Part of a small language model's weights: 13.2M parameters.
Each number is 128 + 24 x the weight over its row's rms, rounded and kept within 0 to 255. Layers, rows and columns count from 0. Numbers have three digits each. The size before them is the row's rms in percent of the matrix's.

# gate: layer 13 MLP gate, 704x256, rms 0.0939, rows 616-646, columns 0-63
# up: layer 13 MLP up, 704x256, rms 0.0975, rows 616-646, columns 0-63
# down: layer 13 MLP down (transposed), 704x256, rms 0.142, rows 616-646, columns 0-63
gate616 095:157144089124176123086041115092117154126109121109120097112105090154161063123144131105114111147112104161121118149176095132088150096137131133173099131157112146113128124083157109112198148083119137
up616 094:112137140106095125100124124136109124064116149121128131140154182088119152144141126186142170102137157123135142119153118138128113119119133110125120115125124100144141184158123119146135153130182069
down616 094:120157113133107133134104167150139108149120135159153141126196139128132121144133124113112153148114151127165115103129126160155087146152142131127095090141111162125133121088132128136168115135114172
gate617 101:086104137078129112094118137175153148107134123131110115124124135119114112094129141114137128154186128092109131078111109125131121172138174134116104145124152122131107142122140106143145118129163167
up617 098:122127113143148135158126149132155162125094159125152106133128130105139107133151134192112099146172112096142122155163105146088152051142130101115099149168138137135169110155142102158140083118114136
down617 099:140127092146175122159150112128176108127116113148153126128122139138118138160110137135106150110146165137122102087110104123103140121131097115110123111167153119099142127130106127146092151126101160
gate618 098:113145107197127170150157123145151122154137104116099143139116119138156132090123143139138193116132110130143123161120121138145107152100187120118121104149128107161144119158113100149105114133134132
up618 097:123100162104133129169153111112130131144124128152156125140106146200124113164095154167137141147174161118145135160118112104120152152155116083101114137141151129155102125112131105124139157127114165
down618 097:109128145155138167154113091177116126131131134133117121146147120121114125172095101111141147099106123099118117149101142123102112140106101126119110112082162114148141144129076165148126158156171179
gate619 101:096117118151063196159161122113126124123146114136176093153132110134163138103181143168154097133154118102112065162110085156099108126111140127108125110144137132135109140101121151171135117166162141
up619 102:146129149132122119140122114135098143117129094129153152135124133106133135145123105115148190146149128155083154118145131099118121085125099134148110125141116147127156123089120113106159154123111101
down619 100:100076082154155150137139130127093137148119146090129103142138097104158132119123086129127099123108112104145127141081113120102097123088112129104110084182167148133083158124158119142147136149141133
gate620 092:120136126140126124144113155154158176118135164101129113130085101100147146110117124117096101148125136095120144150136124124102142106104136113112139140115143159172146127089093132160124134125105157
up620 094:199108134128127148115092140099148106109152157139154176141140169150108108124137076136130145119146137133131115156132127167159154135140150136107119126127085159140148136116122134088120153075135138
down620 097:142112138105160121143110139154164131116151114139137150140163124143105126143125146136094124154119133148117125138123133091123112086127122164138145066074142143127110164132148117141141133164121150
gate621 097:158130117119162119135157152140141101186101127105115136128157093133106102168154143138122142115167124120147126106098087150107115106125167113110143132133115125138127143093103096159153150122087126
up621 098:126123115117134068128152183146134135135106124160145112139179150167110097137143135141127127116100135166124170114156128138118118127128088121120167113138159132141122163142143132142125119141115111
down621 099:123104086150096139139106120160204156169153166128194131124149140077128161086128111107102099177131161114146097164151167125151126089117109131188150108101140122111179138140131126147125153118141158
gate622 101:148138138124154121148097129147119145135158057147131133142093132155143072124154092109152094134104075107144132180107129153095133112106128109176114136146102132105068179110098096150151123108155136
up622 100:150071104168131125136149126090130150141163117101151138116160116172116132089131151127134134149148129168114114119095114157114191120133121141119115163159120111083142130140137179162116111130104121
down622 099:161087076096149091179171122160145092094131118129145106132087147089135113134124110120146113088116109123098106142124161097119093108125160084108112146146159079120106126156138142098089120120126129
gate623 120:114116111130117170136123123105161123142139127104121149099118162073154121147120127104105103158118102118069133106156141117137158163101158144138095076180141118145128120141128150102114113138102137
up623 115:123122129132166117132168114125132136115143121159136104155149117189107141127147118146124143145120123147138131098130136143137113122160068117135136222110091184158132117128121141144158182155122092
down623 117:142167161168130151095128102158103160138148126167138122182137115173113120138129155143117147147099160115117148080143150135126109091099124125115164089143115131136128149127116146146152122147098139
gate624 097:167125117115128167166127124144125121117116135108119094073134122115156171135120125105135120138140126154081105130148085137086104162128161138174143164146162142122119149117104099095100132109085125
up624 095:182146125146124121085139121128129126145137137108129135131131104135133066116138114123106164113106142127156129150083114096158147110105115130132158145119111121149132117134096113103104112099116095
down624 093:091072102125089167136106132170152165155102118102138131118106114138067134112095137110101131117128124105162129155143154141116102133119111122132139094067125144109145153099111125164136127123152172
gate625 101:087104131144120125167156152144163127160140148118097135124140111123113131097127101124116154125136121090081106121148095139138134164115176124144102187180123129143126143127089153148133071133147123
up625 098:140154112127114106137117110134127125100145131166122153105100168152152095138091133137141134094147143153105124124143120149112150098132083146146130079155135133162107112159135126154155099177150094
down625 101:122138126100130126162137175145117128140127164142108111110121093094146124088129107126114134163117109120121111117133089125138137157108111154106124144155101132129096124132121125080141125101114169
gate626 089:137133140153150123140070174138131142112130148163092114080174129142128145124142103138087148123119129128097111123115101132104145118060124166133091141159110186149163103118106107134084089143122152
up626 093:136134149102097137187126135133140151095148114106152167129116108122087094156139130096106125155123139135136123110119130118115142093143074110114091132122128093097100108100120141156122152107143067
down626 094:116144127141142134130114129151110139138129110117081102123131116109138137120140152150130118100133107133122140115114113094146145111163137125158124152119180095109182127133154128098124143141126145
gate627 099:162083111136109207124135167095174122159162178165160136133098151120142119150121115137112131138142119153063136087145124167171124118127112158147106098151148134128085105143100124108133168097078116
up627 101:104148139084116121129123106162141112126142119115101158099126096098122145138108159135167090070138126125164109146139148101122061102111151096141104139102160156088155145115146139142154096163152114
down627 101:134106101155126141134160158097125132135104132143119121159142138130142146121149133112127145127130142113112153111162118141142124142113125152116142112118103137138099120128091115100114154117077174
gate628 106:132115110157159183084115148155130125094156106130139158090128109073129158131119135147111103145154124135136109134098127122070132142142111098133107134106123131164104112130109102165164135105065144
up628 102:127118135124129107143152115115136106062119131143107111155167137123169091120121136143133186142135116123178147125122144169143127126129130140097162136156106145099106120103164117068096116138130120
down628 099:133147128135135123171141158071103107154140110115158139107121143108126162162168128144100140088161105135171105127183171101099110181144140122175118103145130098153122118121094128136119134136116149
gate629 099:109101102110126147070130108122166091169117128137143105109141094148161130161136140109120114130150144101137123147121140164120185151128092092135127125179073193136123165126110116127160129086146128
up629 097:126136122127073115142157158120143151107152113140104125146125167101104120093136118172167077142134114122125118130101172140104124130145119136121129142120137100146099105108158082138106104111137114
down629 099:137118102165116153138106115202190133138112121112156149120159146101132150128111135148152118108178105147111121117143141133108098149158102147152099160123121146114126100135151145120137123143111143
gate630 096:090126135150122098129144135136113175102143122128135134152102133117145127149101083131136133087179131092124190155127118122098149149121122133156155121115149121148104139134148127161100128107146120
up630 099:144149102125155123146159157131105145161128139147169111125066123116133079146152154118097166134136121172117099137137160145159142112114111116113104143143089130136120095133141159164139141125095117
down630 102:142135145147131161127151146149108111132121127139089150137144144170141128121161094125110104085128135146119149149135122116113132157122125133102102129107116136136140163147144136120149083144137129
gate631 095:114100155143095142138149135152126113132161093133124141124099154127072137129108175134078140156125126089156135125100123124119118121110156121133141159130140102104114154128115132150127136141115131
up631 100:132103113143158140137130080122116086132174120121122117134088103101124127140134163130127099153146100112151115110096138108114128121077105094182125111121123126146146130098154173126124109123133136
down631 096:103125159078116120144136128161116100106108113118114127100103116106130153150121126067114098191126150139134153150124095126074119124125119111113150131108103109163094088124128148119124125135094128
gate632 096:112121132165135143100142107143141156186107120133131118105092125130095129154152152123117129159135138122134109194109133090098135137098124169120160168134120138107116184068117141124104133143182122
up632 096:116168102129149145113132105128139154153158140106164130138162102104139124159164120134102141113095152133141089153111116137122151122176129125148105139115092174142081127137094144132162112141129142
down632 095:099113108119103148110135163121167126104102168150112107147114146089163170103149135113148133145142125177163166152107102131108134119093158087118136160124155088124136106110086129126117155156129101
gate633 100:122115132165155158121145178130161143141108114133140163133117129112132148116175152199111146133148137135096102155118127150190093077154148121119188130120185174123085140117111119129118099139156141
up633 101:101103100123096111146123171123140156142126138105088112124079106137124132139149115160095155130145113117116114127109126111089088116108120135167155163127120104151070128110080120137131143118148128
down633 101:142125163118143127149143116158071123124103095103110119124136130119144145133128110130123131110180124194142124135158135118143109141137168124155144110088111128147129150170115158131144119168171067
gate634 104:134075104156119122162150122092144136134161121138114112133070162122147140130170127063099145126162113167090150151110136174121151143147154119173080121162153143137141143116073151108137129083112096
up634 101:134100114129179130158151122125118068134106097126116132146131090125136107106132135141129147080124102130148156149154064155122180112128163141138082117112078122109124091169134138079160145146133123
down634 098:121117133122111153157135139107143185121125091153095082141153134129146097120069122142147153121127108107129132157101181121133146127134154158117132112083146164137115111160149162104108132173187131
gate635 099:112136153151105158075117144111135136160146132143133132129144187089101138124093103136118146129128127140152126128143115118160115141122123121120103112145112178148119116132079147105083089123080119
up635 102:126085141122138101107143127088115110144134147171101097102110104154101123163123101132124100134137086139143121189102140115116162095115113123143111108150161103124140122103133126148216127163181095
down635 101:147143095133130115144157183099124120097118127115115129144113109094106141110142132112135128081102166112127135151100088140125109133124142142115125137158108124131102135111125124136095130135116112
gate636 101:134142103130150137082148112116139101111126149157110119166136114158124151189169158136116178135137120121120129140110091162122091161139082136162150134125099143138120110135106119123093141130125147
up636 109:129116140140141135148112119148088132133198175156128124149097103116139201090141136165169128150154118104099079174123115144142125122118125168137145131191109110132108120116114124122107144105126124
down636 108:148139126135151135117172097077138153125126085146141125116130135098106170094117125124106129125110162131147112089142138104154134142136110102148119158134187068120140159114103100118148140099124116
gate637 098:103105087189130111101148134112142144136138105174107130115099154115133118130151152110091098108155134121094129158098093135150127156132137117137141156118120129119158120087122164107172116145145151
up637 103:098092125138136123111141152149090126122144133145123111074174098099148089119157190103099123130135120190113110117100092132138075131128139077132126127175149123179159128111146173134150140119138167
down637 102:141135116111099118087138105094162091126125125141100105152160154145123115103120133132105113181089137103116111119115107115119149143098153167079155140122128136116129108123109138135134127136101126
gate638 104:130137129151113131152121140149154124090128062117138124119175132156151131098123141110150127178167105170116074094158145186162134154153099144120140161127133142125152125118106124164108113104126154
up638 107:117124159111093101084096156123099133102146141108148121090109095099151135123145163141108130129158114135130103109202123144144098143162108147092133090102130110148113119132119124129146136134099114
down638 107:115120112147167140144115129137136162128171154107076159095116113133100136135176141138145134151123132132133115153122115097138140081121088125117123171114120121135137141123129151133115124147152129
gate639 102:153167130127145157127152132127220132118094127116111116092150152116156126127104124102111105155170129157106088122125144120135128088147173100174141143224136110126116124132135119146132117145139103
up639 101:114124127094149102170147081121126097095097148102104104121155131190122094176120106147112116171125113163125159150130105109101112111101098158122160095191075135108181128103119093116080141106112116
down639 100:180139144108139131148111099159119095108103127114108114112135110138127151147061154146088101105119187135111170124157141168141124132073112162148166122119125084089135134128110120127070085136102123
gate640 103:162106117156120175144117154110135119118176078144112125151185111118104106118109108147096137142142150154136112123158091071104109132094103104150155136145137120104148110110073122134140110124142158
up640 100:123165086125133101145151115126133113109083150094140199111135146162131097160145131127151131123083114125121150155113131112152107095150134151125133122104135102152174127141126143121151139109111162
down640 099:127118136157143114141149148135098134137087151105110108120118122112144147115128188117130215161105122125125110126139147137146174148117106139111147072132138095140135200137110139134155145151085136
gate641 099:134079105181171147109188117137132162138138080112143120134107134142131143106122156148140153143143105137115067118112083089087150138085178148138130124104170127143142132109105130134124145101104115
up641 102:189131142136142133146114100118129128124119141109147129162130149168143129130122129143160115140077125120145133100068136110136135143128125110139161085107147095154126090077173133163139101108158180
down641 102:135144140134126164147149144154112111125115176162127106133112157160128166123144117108138110095170113139129167111114135103141114132160115139119152116135128123160159088134099176145092138120135172
gate642 098:171132115137120117138133138104113113152094107114112100122118107126132132120174151135110146142145123147147085125155108174119138080127111131110128148151113158168139141140085134162143123085135141
up642 096:115138070100172108098159144151140149152162170200106112171125121149155080124134100138148141154122172135114139187155148102130134157172109115129138154134120113097135120156173138160103119092117141
down642 095:129185133147148122141143137135151108128195145148117108133133125093113089142144101177143149117105085175123126149174131078139099132158116134094152103092139129136116137100125084131126157142135107
gate643 101:149154140171121145125204098126124097102145127133153120117137125113139151116135113118135107150123111149132142140140126090093132096124146115093130115134145181131099086172126117098140096118142166
up643 102:122084109116112125115161151155122079103103153133106115157161179115144130142129141106111165144135096096120120151134097155138119116110118171119163121101112099157142170092130135116103134094127128
down643 103:164142121111123143102124087148148144107144138112135136109142114155133171119113139122145094095126105146111139119106100113121132123134149155084143098161079167151139099154123138191158129121125145
gate644 099:117106096078141114126152138105117093140161111147174099101120084121127145153127111125160144166098093124133131151138119120135076150127159131092123149129104161150127157140132131113123122098118155
up644 096:106120083137100102117108130077145116127123126089116119136171096115158103180158144125169168121149102074077156153104087160125125122124102135139122114165104150148137150129128128072105106146128117
down644 096:175139120153125161095129133174112144153140148111152183109105145132115147159175072104130144133154164144123142137137124119109146089123096142148124131160120102084165085134140118144156132170143129
gate645 100:113140125107133166125144097162154102141113086149121140128127121114122144167092091091137147141129153128153129111165119114136128105150154137152132115136136109127137164138103106131135083109133076
up645 101:144133205115174124149166129155109116145137160134120109095130130163102098141164128153128134137088117167123107134092143100109144108121147145113140125120146134145104096140120112113112118125032117
down645 101:122104125133127099148141149120088145112172140118150121146153151131157135118117104146122142164160080106153098096141142129107118117124168116172132163141147100127144122123159148074144110165129176
gate646 106:109081117116138148140081120129172139137136068129115082084139168118128169124153117135168121147142094119144105121109113106133143085173130155103098119129128126160109108128093104113097120163122112
up646 100:134090073135124139144130091120136140127129083089090132101154144117105201159130145117179150127148120131111101152159158114128139140156130095137142109111106123125140134119154128096089142126150119
down646 096:079116142124131144140125156135139150125170163175172093145137103129110134089169118129098168140119169128160104081137099145126102116096142126112137158095140139104128126123106091119127118108111109